Each number is 128 + 24 x the weight over its row's rms, rounded and kept within 0 to 255. Layers, rows and columns count from 0. The size above them is the row's rms in percent of the matrix's.

# layer 8 MLP up, 1280x320, rms 0.119, rows 335-377, columns 160-239
size [ 99 101  99 106 102  96  99 129 103 100 101  99 101 102  95 103  92 101 107  96 100 102  95 100 110  95  96 102 107  95  99  98 104  94  95  97 107  94 106 114  91  97 102]
[[156 162 122 114 165 129 119 136  71 107 114 146 158  69 156 140 156 137 124 130 101 120 160 120 151 120 148 162 142 157  83 136 107 121 116 107 136 162 105  97 133 139 161 118 144 136 187 114  87 136 134 147  99 122 118 157 169 114 144 163 142 124 167 157 121  68  51  95 174 120 118 172 118 136 106 139 144 140 126 108]
 [143  99 106 133 143 147 132 109  88  73 135 141 139 151 106 136 170 115 118  98 117 130 141 146 120 158 118 164 128 168 163 137 134 109 148 125 154 126 157 134 123 107 105 120 105 136 108  73 122 124 156 119  93 138  87 104 129  87 117 103 143 141 137 103 131 135 120 116  91 135 130 111 122 117 115 111 118  96 149 118]
 [132 139  66 106 141 119  95 136 117 127 120 139 148 118  99 167 149 105 126 100 134 165 104 147 154 100  81 133 112  99 173 102 106 135 190 123 104 143 116 108 117 126 107 132 133 126 136 143  97 154 167 102 114 134 109 102 118  99 138 114 189 138 150  97 104 157 154 122 102 145 128 122 118 120 122 113 119 116 151 139]
 [134 113 158 139  89 136 153 121 106 127 128 106 107 147 118 157 137 142 159 132  90 101  75 152 139 163 144  85 128 118 143 129 132 118 116 116 107 172  96 137 127 165 113 139  93 120 119 189 136 140 105 118 133 150 146 112 152 135 101 144  95 128 136 131 127 140 117 142 177 123  99 170  66  76 133 138 143 130 137 112]
 [166 172  96 123 108  43 143  93 138 128 135 139  94  80 116  77 138  79 136 124 105  95 142 143 186 142 144 103 122 135 148 122 102  96 110 150 135 127 126 152 132 130 111 118 121 102 108 132 128 141 156 156 127 100 139 109  67 133 175 121 134 133 151  85 104 151 168 137 184 125 151 139 159 138 111 161 127 118 114 100]
 [112 119 134 102 128 131 127 130 132 122 141 116 142  97 118 155 124 111 150 127 150 116 140  93 114 140 140 140 123 149 107 110 122 119 148 140 133  92 128 127 139 145 136 125 116 158 147 119 110  81  95 126 140 103  88 157 154 140  75 141  67 134 161 116 117 121 122 130 111 128 158 124  58 160 151  89 103 163 132 145]
 [111 136 132 109 129 141 124 163 110 151 145 158 112 115 120 122 178 113 166 143 135 133  98 137 101 136  85 120 137  92 125 138 146 123  86 109 158 152 158 138 130  93 157 131 143 118 110 131 126 140 148 140 101  82 128  85 168  93 130 116 114 148 102 144 137  84 118 101 124 118  93 136 172 127 158 110 163  66  99 123]
 [134 108 132 139 132 150 145 131 142 171 113 142 100 171  96 106 145 124 115 113 145 135 159 124 109 116 163 129 102 149 124 139 151 136 114 170 128 154 156 162  91 139  89  98  97 102  59  94 153 134 116 138 155 131  96 101 119 165 134 123 155 163 148 137 108 138 134 149 131 122 156  95  85 143 130 131 137 145 105 117]
 [138 116 112 140 129 138 116 140 102 154 143 160  98 126  92 144 160 159 165  58 137 127 119 121 123 172 141 162 122 148 110  89 137 123 113 140 133 108 148 138  89 119 151  76 126  74 143 136 132 110 131  87  85 130 131 144 146  87 109 148 152 117 161 118 138 160 181 171  84 136 107 104 154 150 120 119 116 168  85 123]
 [147 130 123 126 111 134 127 141  98  99 103 118 105 104  99  95 131 134 142 166 114 105 172 138  94 167 101 151 137 123 137 101 133 151 117 133 158 132 130 135 177  97 155 131 137 115 114 146 109 185 107 136 157 139 114 124  93  97 123 106 106 147 145  95 110 109 127 101 148 142 136 138 121 158 135 130 124 144 148 120]
 [ 75 141 107 155 152 129 111  95 110 118 110  95 123 113 126  81 112 148 123 105 125 121 156  88 119 117 145 132 119 158 104 132 105 116 144 134 134 149 128 112 102 121 133 123 141 115  79 125 100 146 164 132 114 118 108 127 102 150 148 149 142 140 114 171 140 129 121 108 159  94 136  64 154 149  83 139  90 147 163  96]
 [156 100  88 118 139 153 127 100 135 143 131 204 135 140 114 157 162 137 180 130 138 117 131  99 132 119 144  86  97 187 177 163 124 113 106 110  94 142 163 129 130 112 139 115 171 145 129 144  96 151 130 110 166 104 138 125 150 109 158  87 112 164 141 111 119 173 131 126 127 153 120 104 101 122  94 140 135  81 113 147]
 [159 152 120 136 112 124  99 171 132 166 105 118 103 175 163 104 144 150 153 178 142 109 159 143 135 115  93 127 101 111  90 123 105 101 120  92 133 124  89 173 137 169 146  92 135 119 115 149 112 151  83 119 113 154 153 129 103 104 106 114 138 107 109 150 119 123 122  94 143 143 150  98 137 169 181 127  94 115 135  81]
 [163 150 159 133 147 163 144 114 116  93 135 138 158 107 127 137 165 157 145 148 123 146 131  98  71 137 143 169 114 151 201 150 141 114 148  83 163 114 138 102 136 184 151 112 105  87  91 159  92 127 126 133 179 125 131 152 147 150 105 138 137 109 116 138 138 107 132 159 152 101 104 145 116 105 109 142 156 108 121 156]
 [161 161 110 167  88 100 170 131 113 115 115 118 130 118 121 137  85 133 143 170 112 104 105 137 112  75 104 144 126 105 105 119 153 129  73 162 126 120 127 101 131 148 150 121 116 177 155 164 101 179 144 108  92 107 166 131 108 155 150 103 130 102 151 122 107 160  93  96 130 124 110 106 126 156  99 116 111 119 123 129]
 [ 84 103 124 135 133 115 139 103 102 128  95 106 166 156 133 136 143 154 168  93 138 110 144 119 118 110 156 137 157 123 161 138 134 115 145 110 134 142  96 110 153 184 116 107 184 118 145 159 146  98 122  97 113 112 136  91 101 126  97 141 108  89 163 113 169 135 157 136  82 156 162 147 129 121 150 117 109 155 103  86]
 [152 110 112 167 169 118 152 114 132 136 124 144 144 116 154 132 135 105 136 141 151  79 141 117 132 110 114  98 135 152 143 159 118 142 101 164 131 148  88 145 153 140 112 127 100 146 190 112  98 167  96 181  98  85 128 147 143 150 138 112 137 106 127 130 111 154  97 162 145 136  98 119  85 167 118 144 130  83  95  91]
 [120 139  87 124  98 102 113  70 138  80  97 154 119 116 116 141 104 129 123  87 119 165 176 150 171 131 118 143  93 151 141  89 106 104 116 120 137 151 113 142 139 148 154  82 155 118 177 107 111 156 159 117 116 129 120  97 113 153 119 119 150 121 126 120 117  85  74  97 177  89 135 107  89 152  97 144 124 102 111 166]
 [126 135 134 135  98 139 145 121 127  93 102 110 139 159 154 125 131 165 152 123 124 144 120  89 154 130 104 123 109 147 134 150 111 116 111 102 161 137 125 101 139 110 145  76 132 135 100  92 136 123  71 136  86 148 101 148 132 193 184 187 117 106 117 147 149 143 135 130 156 123 108  98 168 116 129  92  85 130 145 127]
 [127 191 106 109 140 167 139 116 112 101 127 169 139  86 142 140 127 135 137  99 120 124 135 101  83 128 113  78 117  68  91 117 119 105 141 163 149 129 210 142 157 142 140 134 128 124 133  99 138 157 116 151 145 124  94 140 166 149 110 110 125 120 115 125 129 114 164 135 167 102  95 158 118 149 146 117 153 106 171 126]
 [153 124 146 128 142 124 133 123 133 137 123 116 132  84 126  96 117 145 130 110 133  97 137 126 120 148 150 102 111 150 121  72 143 177 188  99 118 112 106 129 129 113 114 144 160 125 146 122 121 165 121 150 128 168 149 117 126 110 147 122 101 136  95 139 160  94 146 165 140 129 125  77 106 173 142 115 105 139 140  96]
 [130 105 126 105 113 157 100  90 127 133 152  95 139 110 108 121  94 116 152 135 149 156 105 130 128  98 111 113 154 117 109 157 115 168 155  99 121 108 168 121 121 137 123 168  89 111 177 130 116 127 159 148 100 161 152 102 189 173 131 121  99 144 148 134 117 170 138 140 137 122 112 128  88 125 126 148 161 110 115 134]
 [ 87  82 137  65 125 152 113 141 170 102 151 124 129 123 171 133 141 107 115 103  94 110 143 127 104 119 137 144 107 127 158 142 139 172 141 147 133 117  87 129 161 100 122 145 154 107  93 117 145 115 118 135 135 129 111 115 163 100 125 100 145 155  89 108 102 164  92 128 139 123 138 123 105  89 121 138 161  90 144 131]
 [135 127 152 158 128 128 132 136 156 154 110 148 105 151 124 119 157  73 109 154 150  90 158 130 141 104 112 140 138 107 124 149 157 144  91 145 124 110 105 151 144 151 143 148 145 145 129 108 115 135 103 118 112 155  68 120 150 165 108 148 136 132 166 107 141 158 108 126 118 114 154 115  93 113 168 128 142 133  98 149]
 [107 115 146 129 132 112 115 112 138 133 109 116 107 132 174 119 123 117 157 100  82 155 106 107 104 173 143 183  81 120 165  95 133 109 121 135 145 149 152 128 156 108  85 147 151  92 190 149 137 185 134 132 133 123 109 131 118 138  78 162 143 122 119 134 168 121 151 158 100  99 135 110 116 101 139 130 139 110 117 139]
 [153 108 111 117  88 146 114  92  98 141 110 100 140 117 111 122 133 137 152 116 167 129 159 104  83 134 145 118  93 125 128 151 137 120 137 137  58 115 124 125 136 119 121 100 144 163 154 103 130 145 127 141 100 138  54 122 160 121  99 140 118 114 116 154 164 112 139 139 107 129 106 163 138 119  79 136  84 134 157 143]
 [137 160 122  96 164 156 177 132  97 117 100 116 114 159 152 127 145  99 127 164 105 153  98 104 141 104  99  90 111 104 146 107 125  89 132 166 117 120 170 104 161 129 132 103  98 191 158  99 134 177 117 141  92 170 140 157  92 158 158 159 147  92 153  94 125 166 103 128  97 143 124 159 175 139  88 109  79  72 135 131]
 [116 107 149 149 140 156 136 171 115 101 115 118 133  86 147 122 130  86 105 184 113 143  96 152 168 119 125 122 134 146 166 110 123 125 115 146 117 107  83 171 131 124 112 102 161 151 146 149 138  79 180 118 154 145 133 141 102 117 122 133  74  90 142 144 115 129 134 143 107  91  89 150 130 141  89  81 150 142 123 109]
 [ 76  45 168 115 138 136 110 130 157 131  78 161 123 139 121 137 162 148 124 135 134 132 121 116 165 128 153 131 150 163  73 117  83 108  99 143 157 169 105 113 113 130 114 113 166 126 152 139 122 133 132 150 139  87 117 130 118 169  92  95 193 113  99 134 152 150 159  87 106 168 126 132 114 151 128 131 126 111 135 154]
 [143 124 192  74 134 118 174  92 115 161 133 161 138 164 125 174 101 143 139 175 134 144 140 133 137 117 148 164 103 136 109 127 142 116  88 128 147 145 108 146 101 137 136 105 139 122 115 130 127 167 112 141 165 112 147  99 126 143 109 187 142 168 100 132 144 139 144 122 144 102 162 129 116 151 165  98 163 135 140 107]
 [132 139 122 163 148 129 134 119 110 164 119 137 128 139 127 118  71 151 123 129 114 176  91  89 117 136  93 139 145 165 161 110 153 122 136 140 145 139  92 121 111  91 125  94 138 116 131  79  88 100 138  84 111 125 130 127 151 125 138  94  93 103 112 103 103 123 135 106 112 141 127 156 163 173 131 118 190 104 145 145]
 [113 120 145 126 149 106 124 103 128  79  83 137 152 152 110 143 138 108 143 163 145 111 139 156 150 179 128 132  88 153 114 157 125  97 159 143 124 159 133 147 116 121 149  80  85 109 120 108 110 154  94 142 108 136 121 102 140 149 109 139 157  94 185 104 161 143  98 169 111 135 127  87  84 112 154 160 114 191 127 133]
 [145 120 148 123 107 145 151 151 119  82 122 121 100 154 157  70 128 144 151 155 141 148  99 146 114 133 100 156  90 149 146  70 161 168 108 127 103 136 118 155 140 165 107 156 132 135  91 139 160 122 134 121 155 115 143 132 125  75 108 145 102 107 141 143 113 135 148 136 145 150 137 166  85  75 136 118 113 149 153  99]
 [158 163 114 132 126 128 162 117 117 126 103 137 123 159 101 144 140 116 111 103 166 119 116 132 121 138 126 101 152 105 118 126 150 152 138 155 123 112 116 122 148 135 137 122 188 143 141 109 138 176 189 143 128  91 113 117  99  95 127 103  99 131 134 126 151 154 144 123 113 137 123 120  96 132 128 134 130 138 119 152]
 [149 165 117  81 118 144 139 146 133 116 160 153  90 132 123 143 151 142 146 161 137 119 107 155  97 146 111 111 124 148 142 150 134  96 125  92 118 178 118 139  71 159  99 102  95 116 118 128  57 111 135 111 134 131 139 157 170 123  88 117 118 108 148 161 147 101 123 101 121 146 106 160 118 118 169 113 138 158 104  93]
 [150 133 140 104 133 146 124 148 138 141 118 206 147 131 111 142 131 132 168 143 122 130  99 102 151 106 180 148 108 135 156 120 107 112 119 105 102 111 133 134 150 127 115 166 121 137 162 143 108 138 138 129 110 122 102 137 101 117 150 131 105 104 124 103 113 156  98 193 101 121 122 127 150 118  85 131 168  98 168 122]
 [143 123  68 118 127 116 115 161 113 134  58 133 172 133 119 118 152 152 134  91 143 108 158  99 132 103 107  70  66 137 113 120 131 130 118 150 101 163  98 125 149 160 105 141 123 137 143 108 101 128 148 120  86 178 102 161 159  83 120 122 122 157 139 125 174 153 108 113 125  90 148 112 119 122 166 173 111 141 166 163]
 [ 88 141 130 114 110 110 104  83 125 116 128 108 114 158 115 139 100 123 131 122 118 109 130 149 132  85  86 150 116 115 144 147 139 147 168 169 115 160 111 130 108 167 127 113 128 150 135 111  96 156 141 129  86 137 126 122 112 126 159 150  85 105  88 148 131 131 101  89 121 143  89  68 131 108 144 114  98 149 168 120]
 [141 132  91 109  99 110 174 148 119 164 116 133 111 154  96 125 140  96 139 160 136 117 164 168 115 124  59 128 114 151 124 163 138 162 125 118 147 129 113 102 115 122 162 174 148 160  99  97  91 136 152 132 160 140 108 114 113 110 118 170 130 137 145 144  78 141  93 118 111 192 118 130  67 115 140 104 155 143 119 135]
 [100 147 110 147 100 173 137 121 123  79 103 157 153 110 136 105 107 137 142 160  87 163 142 156 138  74 140 109 128 155 122 140 177 159 121 158 130 130 121 133 172 117 106 127 133 181 173 122 136  80 142 128 169 143 137 157 130 110 102  90 132 152 132 116 134 112  76  56 109 115 110 139 153 118 125 149  95  84  81 111]
 [126 136 118 105 142 144 136 119 114 118 121 149 120 149 141  83 111 162 109 145 126 153 156 120 175 134 133 180 111 125 140 136 138 134 145 153 125 110  99 150  78 111 176 109 119 191 136 125 169 117 166 111 135 143 118 129  85 137 108 132 150  87 110 113 105 124 157 122 110 106 131 115 115 145 147 164  93 135 110 146]
 [125 134 145 194 129 121 113 125 130  75 131 124 130  89 131 105 151 133 178  95 149 172 155  82  83 110  75 154 119 131 135 150 132 123 149 150  92 172 121 127 136 127 132  76 142 122 201 125 130 145 117 145 143 157 138  99 114 112 166 141  84 151 100 148 166  91 117 161 152 114 114 175 123  89 130 151 108 115 123 147]
 [144 136 172 125 149 130 101 100 177  85 151 174 167 107 119 105 132 136 161 163 163  95 132 155 137 136 119 116 160 174 113 114  90 134 130 107 128 160 115 111 147 109 118 121 118 130 152 146 102 121 147 166 113 119 126 135 148 149 118 111 112 137 117 112 125 111 129 136 146 128 112 140 156 136 103 116 156 166  94  74]]
# layer 8 MLP down (transposed), 1280x320, rms 0.0883, rows 335-376, columns 160-239
size [ 98  92  95 104  96  96  97 136 103 102  96  95  96 104 101  95 101 103 111  96 101 100  92 101 110  97  97 100 105  90 100  99 103 101  94  98 106  94 103 114  88  98]
[[176 115 169 122  98 121 135 126 141  96 146 119 130 126 164 144 158 128 117 127 116 125  98 125 126 119 115 135 149  89 127 126  97 128 152 120 136  75 156 131 154 109  83 107 140 149 141 135  80  98 149 168 110 130 181 139 144 121 131 140 136 136 111 145  85 153 105 122 120 125 149 123 164 146 137 146 156 117 177 102]
 [139 188 180 148 133 139 117 142 137  85  99 115 124 132 129 180 109 137 159 158 160 104 137  98 149 149 112 114 141  83 131  77 141 125 147 163 132  96 139 110 161 115 168 108 141 104 139 140 128 168 135 113 140 116 156 138 134 133 164 136 144 111 157 100 126 101 125 137 123  83 117 101 105 155 155 135 142 142 151 161]
 [120 114 135 116 170 162 110 111  77 135  85 138 106  95 151 160  90 124 162 141 115 128 162 140  91 136 167 133 133 155 122 159 155 149  95 148 147 134 135 151 132 138 122 130 115 148 129  90 112 122 118 108 172 132 115 117 128  99 155 122 125 122 128 119  90  83 142  96 128 155 139 134 124 141 143 115 117 117 105 131]
 [130 176  86 116 149 126 167 153 119 164 157 142 134 148 154 112  69 135 113 165 172  90 132 104 125 142 131 124 109 172 160 110 171  88 116  90 150 141 153 125 112 115 129 130 115 175 119 141 124 118  93 142 140 156 145  99 152 128 110 120 121 135 144 123  95 158 151  69 145 102 133 126 103 143  98 114 151 137 138 138]
 [139  95 141 137 149  89 153 160 129 128 112 137 127 124 147  99 101 128 111 101  99 170 125 103 130 105 151 128 117 167 117  92 156 167 122 141 131 115 149 159 156 108 135 145 105 155 109 107 129 137 108 116 116 161 127 118 108 121 138 117  92 125 123 148 153 136  90 140 133 118 142 128 122 119 207 136 137 115 126  75]
 [156 165 136 175 104 122 110 185 162 118 136 127 130 149 121 134 131 165 116 116 151 159 107 116 154 145 164 128 126  93 119 116 104 163 101 123 144 166 112  73 132  74 156 103 161 120 106 177 153  98 116 116 131 160  77 133 129 155 172 127 175 120 143 151 135 121 110 158 142 153 129 130 134 120 110  95 104 137 105 102]
 [133  90 122  82 117 146 136  59 149 173 130 125 157 119 113 130 151 159 108 117 158 119 116 121 137 122 122 113  95  95  70 125 112 147 142 195 148 175 146  77 157  97 140 132 125 115 167 157 117  93  98 130 109 170 122 132 134 128  95 118 142 160 150 135 128 152 155 126 132 120 139 112 107 158 149 136 126 132 127 162]
 [152  70 136  96 114 127 132 106 155 178 118 136 113 157 101  86 130  98 120 134 109 110 167 138 146 103 152 146 141 136 105 134 170 160 117 167 179 160 140 154 109 120 108 111  78 128 116 140 144  94 129 104 146 118 140  96 130 161 120 157 139 139 113  92  97 149 134 124 128 139 123 102 123 119  53 137 135 143 117 127]
 [128 170 141 127 134 113 128 109 159 157 148 109 150 115 173 158 180 121 126 111  92 118 132 150 110 165 147 117 100 142 145 133 122 120 133 104 131 103  94 133 137 162 162 127 132 122 118 120 143 155 162 124 102 106 162 114 109 114 126 130 144 117  90 152 125 122 162 117 114 152  99 162 122 140 145 130 110 136 119 128]
 [106 110 155 125 106 133 139 124  90 121 150 138 157 112 154 133 109 101 150  82 136 164 116 140 126 143  94 113 119 113 140 159  85  90 100 164 116 141 163 161 105 126 108 177 127 140 128 127 148 125 106  96 149 141 168 147 135 118 149 134  90 129  83 101 166 139 143 160 134 138 161 121 177 182 114 134  80 119 140 135]
 [112 104 152 128 180 132 148 117 109 130 166 145 179 100 150  97 156  96 135 132 134 130  86 128 192 126  83 125 129 118 140 107 138  85 116 108 116 107 135 117 116  87 124 143 138 163 178 156 109 136 147 113 143 117 131 115 132 115 130 114 190 106 124 130 138 136 137 156 126 127 127 128 136 108 143 105 142 142 106 106]
 [148 129 110 112 154  99 110 157 158 116 172 116 133 133 107 138 121 124 164 141 114 159 134 132  94 148 130 155 128 104 159  99 129  97 115 115 138 158 128  86 128 112 161 156 178 120 117 121 142 135 124 148 134 144 169 129 144 137 117 124 163 154 185 117 123 122  77 116 123 112 157  85 146 154 169 100 102 135  96 131]
 [134 154 125 111 136  68 164  99 134 134 101 103 130 125 139 164 105 147 112 126 115 119 151 135 134 138 175 122 157 115 130 109 115 141 151 155 121 144 116 105 151 132 129 126 135 109 139 131 123 100 105 122 144 115 136  89 132 122 133  86 106 125 118 168 105 139 121 138 141 108 122 133 122 112 137 107 117 156 137  92]
 [ 85 145  99 175 121 128 138 119 111 130 165 143 183 116 146 139  78 101 131 131 108 146 161 132 172 184 164 144 117 155 143 145 134 132 141 101 145 126 108 157 152 127 103  69 119 120 102 125 185 110 134 145 141 118 130  87 103 121 133 112 128 118  83 129  99 145 143 138 179 128 148 188 104 119  73 120 159 120 153  98]
 [ 90 158 126 146 133 116 142 106 127 114 107 185 132 145 137 113 116 115 158 122 101 138 122 163 119 155 131 137 148 165 142 108 120 120 168 125 138 147 153  86 107 136  76 105 193  98 114  96 173  78  97  97 157 148 134 182 116  88 128 156 121 117  96 110 157 139 155 136 129 134 145 143 113 140 152 154 143 116 105 159]
 [126 139 132 101 107  85 152 132 151 120 116 157 118 131  93  93 109 143 143 142 167 158 127 110  99 134 113 137 111 151 137 107 142 167 138 155 109 168  98 139 139 193 123 130 128 107 160 123 132 134 149 136 160 144  90 127 107 127 136 164 118 113  85 149 127 133 113 139 126  98 108 132 114 123 136 124 126 132 183 145]
 [153 129 136 130 161  99 144  92 120 121 130 130 105 133 195 121  87 109 122 147 150 161 153 128 105 148 142 132 105 160 191  97 122 130 139  87 126 109 134 116 149 141 127 143  58  96 136 132 153 127 110 117 118 129 131 115 136 105  98 210 100 132 114 107 109 121 152 120  83 108 159 161 140 114 126 136 124 134 102 115]
 [141 116  86 125  92 146 149 125 167 102 108 113 140 102 102 150 123 161  92 133 128 128 134 111 141 126 138 104 111 128 136 148 152 121 111 162 154 125 141 161 175 130 127 102 158 120 167 113 133 138 133 145 152 128 142  63 145  93 116 141 121  90 129 169  79 114 141 116 120 131 165 122  97 139  92 159 103 150 116 131]
 [159 128 142 137 124 139 157 174 122 149 114 124 151 135 175 120 110 127 199 131 146 135 165 161 152 106 107 125 176 151 112 121 104 147 133 135 142 143 150 103 136 124 141 118 141 130 138  85 120 131 140 162 100 154  93 126 124 134 117 167 106 114 114 141 135 103  97 115 128 148  96 132 133 130  99 120  87 153 139 131]
 [116 121 117 136 161  79 111 133 138 125 130 104 127 130  75 140 137 131 134 124 158 118 151  93 113 168 100 123 132 179 120 151 108 166 131 115 107 133 103 150 138 109 119 154 104 114 146 125 133 119 120 148 138 179 151 151 147 137 142 153  95 125  75 145  95 126 139 152 130 138 137 131 118 116  90 103 115 111  96  88]
 [111 102 159 118 105 133 113 120 116 139 111 158 158  98 185 120 110 135 131 112 134 141 128 145 132 103 122 172 140  78 114  95 137 141 126 101 116 105 158 120 139 124 136  95 119 144 152 133 109 114 141 118 106 103 142 114  93 170 164 152  98  98 171 133 137  88 143 114 128  99 140 103 140 129 120 131 147 119 159 126]
 [146 127 127 132 120 126 133 142 119  97 153 180 109 138 102  81 142 153 161 115 141 110 149 147 109 145 139 181  87 141 150  62 143 144 107  91 142 133 100 118 121 161 111 131 134 103 109 120 135 161 182 171 136 120  88 157 155 120  93 149 147 166 113 156 137 116 114 127 135  83 160 138 169 128 162 151  67 141 130 135]
 [155 161 145 167 120 102 141 169  73 120 120  70 159 122 133 165 117 124 115 146 118 147 160 139 112 113  94 129 119  98 148 164 111  91 117 150 153 106 123 123 144 141 152 174 105 117 127 188 140 102 133 157 132 135 157 127 115 128 146 149 125  99 136 128 149 124 120 142 155 124 125  93 210 169 157 126 163 140 166  96]
 [ 97 109 114 156 144 117 103 107 160 154 157  67 155 139 151  67 131 135 112 102 125 122 134 150 108 161 108 146 147 161 105 106 128  84 105 133 159 142 138 114  93 136 101 105 155 123 126 153 104 124  74 111 140 133 151 127 160 150 107 112 129 146 135 132 134 123 171 110 102 137 147 119 102 106 117 181 106 100 144 168]
 [136 110 123  98 103 119 129  87 143 120 121 125 174 144 160 140 139 140 112 105 159 163 103 131 123 102 116 153  72 132  88  72 106 116 130  90 163 140 161 129 125 162 112 159 154 124 157 111 121 145 168 160 100 122 137  98 176 122 142 131 137 111 144 128 162 106  87 127 170 131 134 165 145 129 124 130  92 100  98  99]
 [127 137 150 105 163  78 146 131 124 134 124 167 134 166 132 157  95 111 130 112 173  92 120 183 177 128 102 114 147 173  96 152 121 141 124 106 181 112 147  68 138 103 143 131 125 141 117 114 154 101  67  80 148 131 155 137 116 134 136 117 153 172 121 105 147 162 175 170 140 104 123 181 130 146 147 103 164 155 143 121]
 [137 135  81 137 126 101  98 159 102 162 154 130 131 124 101 118 137 120 129 101 153 199 184 144  91 124 102 113 149  97 150 131  88 141 104 138 130 139 133 135 129 123  99 120 138 131 118 138 121 165  69 139 155 118 154 107 131 130 144 133 139 119  67 182 102 109 122 123 130 134 128 140 105 101 130 119 158 122 140 117]
 [129 148  84 137 148 114  89 122 115 151 146 184 128 145 123 139 162 123  88 120 116 145  88 152 149 139  90 128  93 106 138 122 105 144 136 146 119 113 126 124 137 126 119 150 151 143  92 119 125 137 118 149 115 131 118 118 130 132 117  96 139 122 135 158 155 150 122 157 105 124 107 114  98  97 153 145 115 146 148 151]
 [163 138  93 151  97  97 182 110 165 142 184  94 118  97 150 115 116 152  94 108 138 139 139 142 137  89 120 149 109 119 152 146 123 145 140 146 113 122 148 172 143 134 146 112 127 120 123 118 126 100 140 140 170 122 126 102 105 123 159 141 120 139 112 122 124 126  77 118  95  75 136  85 120 164 111 114  78 100  58 108]
 [105 139  82 169 134  92  89 124 130 119 154  84 105  74 131 107 156 159 156 113 101 158 116 145  97 146  86 169 135 117 169 139 132 170 128 137 127 108 145  88 177 136 109  97 105 130 157 101 149 105 115 140 135 144 128 134 127 104 117 117 101 110 115 148 141 126 147 126 137 178 118 136 103  76  90 139 141 103 142 109]
 [101 161 117  89 117 155 107 106 105 117 118 158 147 118 133 136 150 134 101 159 107 110 160 135 134 145 148 152  92 136 105 127 151 134 143 136 116 134  69 110 141 151 160 156 142 131 109 146  96  94 130 174 100 128 140 124 109 156 131 107 118  76 155 114 155 123 143 134  91 164 132  70  86 120 159 110 128 173 108 134]
 [124 115 136 154  85  96 107 104  83 113 106  87 132 177 100 130 126 124 138 109 121  93 114 169 147 156 154 138 103 127 157 179 135 159 131 127 100 121 112 117 127 136  94 112  69 178 156 104 140 163 161 125 163 105 124  84 117 120 126 109 134  99 144 114  96 127  99 143 134 100 134 152 106 180  94 118 115 109 116 151]
 [135  94 146 147 146 147 119 147 142 120 109 100 115 146  90 167 136 174 123  84 135 101 117  94 160 144 106 167 115 133 121 103 140 126 163 149 145 101 119 140 105 105 204 138  95 149 172 109 115 162  79 132 132 152 126 117 147  92 108 108 158 168 139 112 135 140 127 117 130 117 117  89 103 148 163 113 109 119 136 156]
 [143 134 160 143 159 139 179 131 112 103 134 169 124 136 156 164 104 179  99 136 106 136 139 106 129 121 118 131 156 117  96  54  68 127  73 142 141 119 142 133 105  66 127 127 134 121 144 123 128  96 101 106 141 139 127 141 123 113 139  98 134 110 179 142 140  83 136 105 150 120  97 137 114 132 161 160  99 133 129 135]
 [167 114 147 120 120 125 128 145  92 101 119 141 127 123 130 145 105 147 132  85  59 122 143 164 135 143 132 108  91 135 189 107 123 134 147 135  91 121 103 141 136 118 157 148 166 103 137 123 164 190 117 108  87 155 132 158 145 115 146 105 156 134 124  78 145 142 183 131 125 106 113 125 157 108 122 120 127 123 148  97]
 [124 147 111 128 122 125 107 157 152 143 223 118 134 127  82 153 142 132 136  73 109 131 126 130 108 130 110 128 149 105 122 115 140 144 146 114 143 110 103 104 110 156 137 158  75 142 138  93 166 110  68 197 117 115  87 134 150 143 140 117 207  79 112 109  81 128  96 150 140 157 165 148 135 113 132 128 137 123 128  83]
 [127 116 116 168 132 106 119 132 143 127  90 123 143  98 158 124 130 168 136 117 126  94 101  95 156 104 161 115 121 166 159 107 117 116 133 184 133 154 141 144 127 113  85 180 104 103 123  96 123  95 135  98 128 138 102 117  98 148 153 113 134 146 167 141  72 104 103 128 172 128 152 129 121 125 107 118 122 128 146 153]
 [141 114 149 116 124 103 104 148  87 107 143 142 179 156  89 133 121 107 110 151 102 129 111 127 106 152 130 158 149 124 111 111 149  78 100 119 181  91 119 136 120 110 105  99 164 109 130 119 134  78 116 132 157 105 140 127 116 114 143 147 117 144 150 116 148 132 120 182 175 181 120 190 149  99 134 124 149 111 132 155]
 [118 153  92 136 121 165 139 175 103 194 120 170 123 105 129 144 155 133 100 139 152 108 147 121 164 176 124 163 188 141 107 109 153  99 163 109  96  85 134 115 135 123 118 137 117 107 141 139 106 152 116 157 150 101  97 122 122  83 155 108 120 160 107 155 109  87 135  89 115 111 143 141 118 145 103 176 152  90 135 121]
 [109 152 117 149 103 154  94 161  98 163  94 142 136 142 121 112 119 112 113  82 138  98 135 175 121 149 134 158 155 115 134 109 114 114 161 132 128 106  85 116 151 103 133 166  79 143 138 123 124 160  89 103 142  59 130 159 110 140 121 105 125 162 130 117 111 144  96 147  83  98 127 133 166 164 125 146 143 110  96 152]
 [141 128 123 128 170 134  63 101  98 152 106 130 140 132 115  95 126  67 117 119 149 117 122  80 141 126 154 110 129 124  88 179 127 118 124 158 142 129 147 110 165  87 119 134  77 139 113 135  78 113  89 156 157 144 154 106 161  99 144 163 107 125 158  97 125 100 115 124 101 163 114 167 126 101 102 144 178 144 123 115]
 [ 95 149 130 110 113  89 129 159  74 124 122 126 115 160  96  86 105 126 113 155 127 114 104 160 166 104 127 119 157 140 114  88 107  88 155 145 161 124 149  89 145 147 101 147 141 104 140 119 106 126  90 157 160 170  86 120 123 121 136 156  88 154 121 122 125 191 120 148 127 104 115 102 148 166 136 133 129 124  82 159]]